Weights of a small transformer language model: MLP 640 GELU.
Each number is 50 + 10 x the weight over the matrix's rms, rounded and kept within 0 to 99. Layers, rows and columns count from 0.

# o: layer 7 attention output (transposed), 128x160, rms 0.248, rows 52-60, columns 80-159
# v: layer 7 attention value, 128x160, rms 0.28, rows 53-60, columns 80-159
o52:37 35 61 63 57 55 57 61 43 28 42 58 62 47 39 44 40 68 43 58 82 44 57 40 25 64 56 32 63 39 43 31 76 50 53 64 52 46 48 63 46 71 49 52 44 57 65 47 47 56 51 51 58 68 42 16 45 39 23 42 39 37 54 40 60 55 53 47 66 43 53 58 34 60 58 63 58 41 78 46
v53:40 64 42 45 45 28 32 28 47 54 28 59 40 50 66 58 49 56 55 61 48 47 46 32 53 61 41 43 54 48 52 32 66 28 61 43 42 63 57 67 62 31 73 63 52 60 39 41 54 38 81 39 54 53 43 54 38 47 55 38 47 57 48 39 45 52 48 48 55 55 45 28 49 41 49 58 46 58 62 39
o53:48 48 38 36 53 47 72 51 54 44 41 37 63 30 59 48 58 39 58 54 45 43 49 64 62 66 45 49 37 71 65 56 58 54 40 57 52 38 34 37 57 55 43 52 47 44 69 66 60 48 21 49 47 39 54 39 41 62 46 48 59 26 58 53 58 65 60 67 58 52 76 44 48 62 52 39 62 37 37 42
v54:58 40 43 60 44 31 57 48 49 62 48 39 20 56 68 46 48 29 54 61 35 56 74 52 39 58 47 48 60 54 53 35 45 39 40 40 45 37 43 61 57 45 84 26 45 46 45 29 36 29 54 43 48 73 63 53 56 70 70 34 39 53 58 81 42 43 53 52 44 50 60 67 50 56 46 60 40 40 55 41
o54:37 46 59 31 39 65 55 56 65 42 47 52 51 40 48 50 59 71 55 54 74 28 32 51 55 50 47 57 57 45 40 57 34 77 51 41 43 64 56 41 56 47 43 58 46 69 50 53 48 74 61 43 51 34 57 59 22 46 48 58 44 66 34 55 62 40 41 46 59 51 38 13 69 50 35 44 69 48 38 51
v55:67 49 34 47 56 49 59 46 53 63 48 45 52 41 63 46 60 55 40 61 48 40 60 46 54 68 56 51 42 32 48 41 41 56 44 44 46 75 48 68 58 38 47 59 44 49 51 65 59 59 71 64 53 56 41 48 80 33 43 50 52 44 71 59 64 62 41 50 29 57 34 62 38 85 36 55 36 58 50 50
o55:37 34 55 46 76 51 51 66 41 56 51 50 64 53 35 54 48 49 48 61 35 66 31 25 64 50 54 48 41 38 39 39 45 35 49 62 36 52 42 47 60 61 59 41 66 36 57 47 38 36 51 45 47 55 88 60 46 57 43 58 61 60 51 32 62 32 73 48 56 50 33 31 55 43 64 55 60 42 45 57
v56:50 39 55 43 59 41 57 33 28 64 43 51 53 42 38 42 72 58 64 19 60 71 44 54 46 46 66 64 56 38 51 67 38 48 46 33 44 42 50 51 63 52 59 46 62 48 64 58 51 45 47 52 73 51 41 69 65 43 46 23 52 60 49 39 95 54 22 46 60 43 59 62 41 56 35 53 60 85 57 42
o56:35 51 36 56 39 64 53 68 49 42 56 34 52 38 38 57 58 39 34 58 62 38 45 60 56 65 44 58 68 46 62 45 67 36 64 66 44 41 57 62 34 36 45 37 31 33 43 62 44 51 39 62 43 57 31 56 51 47 43 51 57 47 32 45 34 53 29 54 47 54 51 47 77 48 66 50 37 25 52 63
v57:61 40 34 57 68 61 51 46 49 45 48 48 50 79 65 60 43 69 26 31 66 27 39 45 42 32 68 43 53 51 65 57 46 46 28 73 74 38 41 71 64 37 46 49 49 23 61 57 66 62 48 28 42 59 43 59 48 41 76 41 45 53 51 50 53 41 35 73 72 46 59 62 63 80 34 51 48 40 34 53
o57:60 53 49 47 50 47 58 45 34 52 49 40 49 13 46 50 35 55 68 63 64 49 70 56 53 62 41 53 60 40 13 51 44 49 50 28 30 52 51 56 63 40 23 40 52 55 48 34 39 51 34 62 47 29 39 23 44 59 42 42 37 79 54 28 36 55 62 45 59 67 35 36 69 47 62 61 41 62 62 57
v58:66 84 36 39 55 51 28 70 56 33 44 58 43 49 64 44 56 20 55 44 51 48 44 48 61 62 64 44 61 44 63 52 50 43 52 40 60 48 55 58 56 59 56 46 16 47 59 44 58 46 40 54 56 61 26 47 49 38 54 38 49 59 68 41 53 77 71 48 66 33 52 43 58 38 52 40 56 43 52 63
o58:61 33 61 43 61 30 62 45 42 32 52 41 56 51 51 54 29 63 46 61 60 30 52 41 53 46 49 69 48 35 37 55 47 61 60 50 34 55 76 47 45 34 56 46 63 70 42 55 34 56 55 39 50 46 57 45 67 47 46 45 62 40 47 50 50 44 50 56 40 71 69 58 42 57 54 50 30 61 70 51
v59:77 41 48 47 70 29 29 63 37 41 47 51 57 71 51 52 40 39 65 29 38 54 58 77 64 53 44 45 54 42 48 34 55 42 42 62 56 69 54 28 62 49 42 40 40 51 32 69 68 52 38 50 58 49 62 32 53 45 50 61 47 85 46 46 59 59 61 50 47 63 66 48 64 58 43 47 35 53 53 50
o59:45 51 47 46 29 48 66 50 61 50 31 47 51 39 42 40 51 37 61 54 33 46 72 47 37 58 60 45 49 28 57 61 34 49 59 64 48 60 39 43 49 50 41 45 60 50 54 55 47 59 65 47 69 41 63 34 25 44 71 54 71 35 74 52 60 35 52 48 50 64 53 52 41 44 49 42 53 50 65 64
v60:69 48 74 61 71 57 57 44 59 62 53 57 65 37 55 39 70 51 40 51 42 46 60 46 64 56 44 30 58 24 47 30 55 55 64 79 59 49 36 34 58 36 39 69 47 40 69 26 47 43 48 35 32 55 58 45 51 73 43 54 47 75 59 28 65 55 33 37 49 51 68 45 35 57 67 45 36 59 51 33
o60:36 51 51 50 45 62 48 55 53 44 28 56 23 55 38 37 35 44 49 29 55 42 61 40 41 63 40 66 50 44 54 54 23 52 50 64 32 71 53 44 48 46 54 31 62 48 35 42 34 64 64 46 55 45 46 63 41 37 51 50 23 41 39 43 52 41 51 57 57 48 24 50 31 37 58 56 68 35 52 62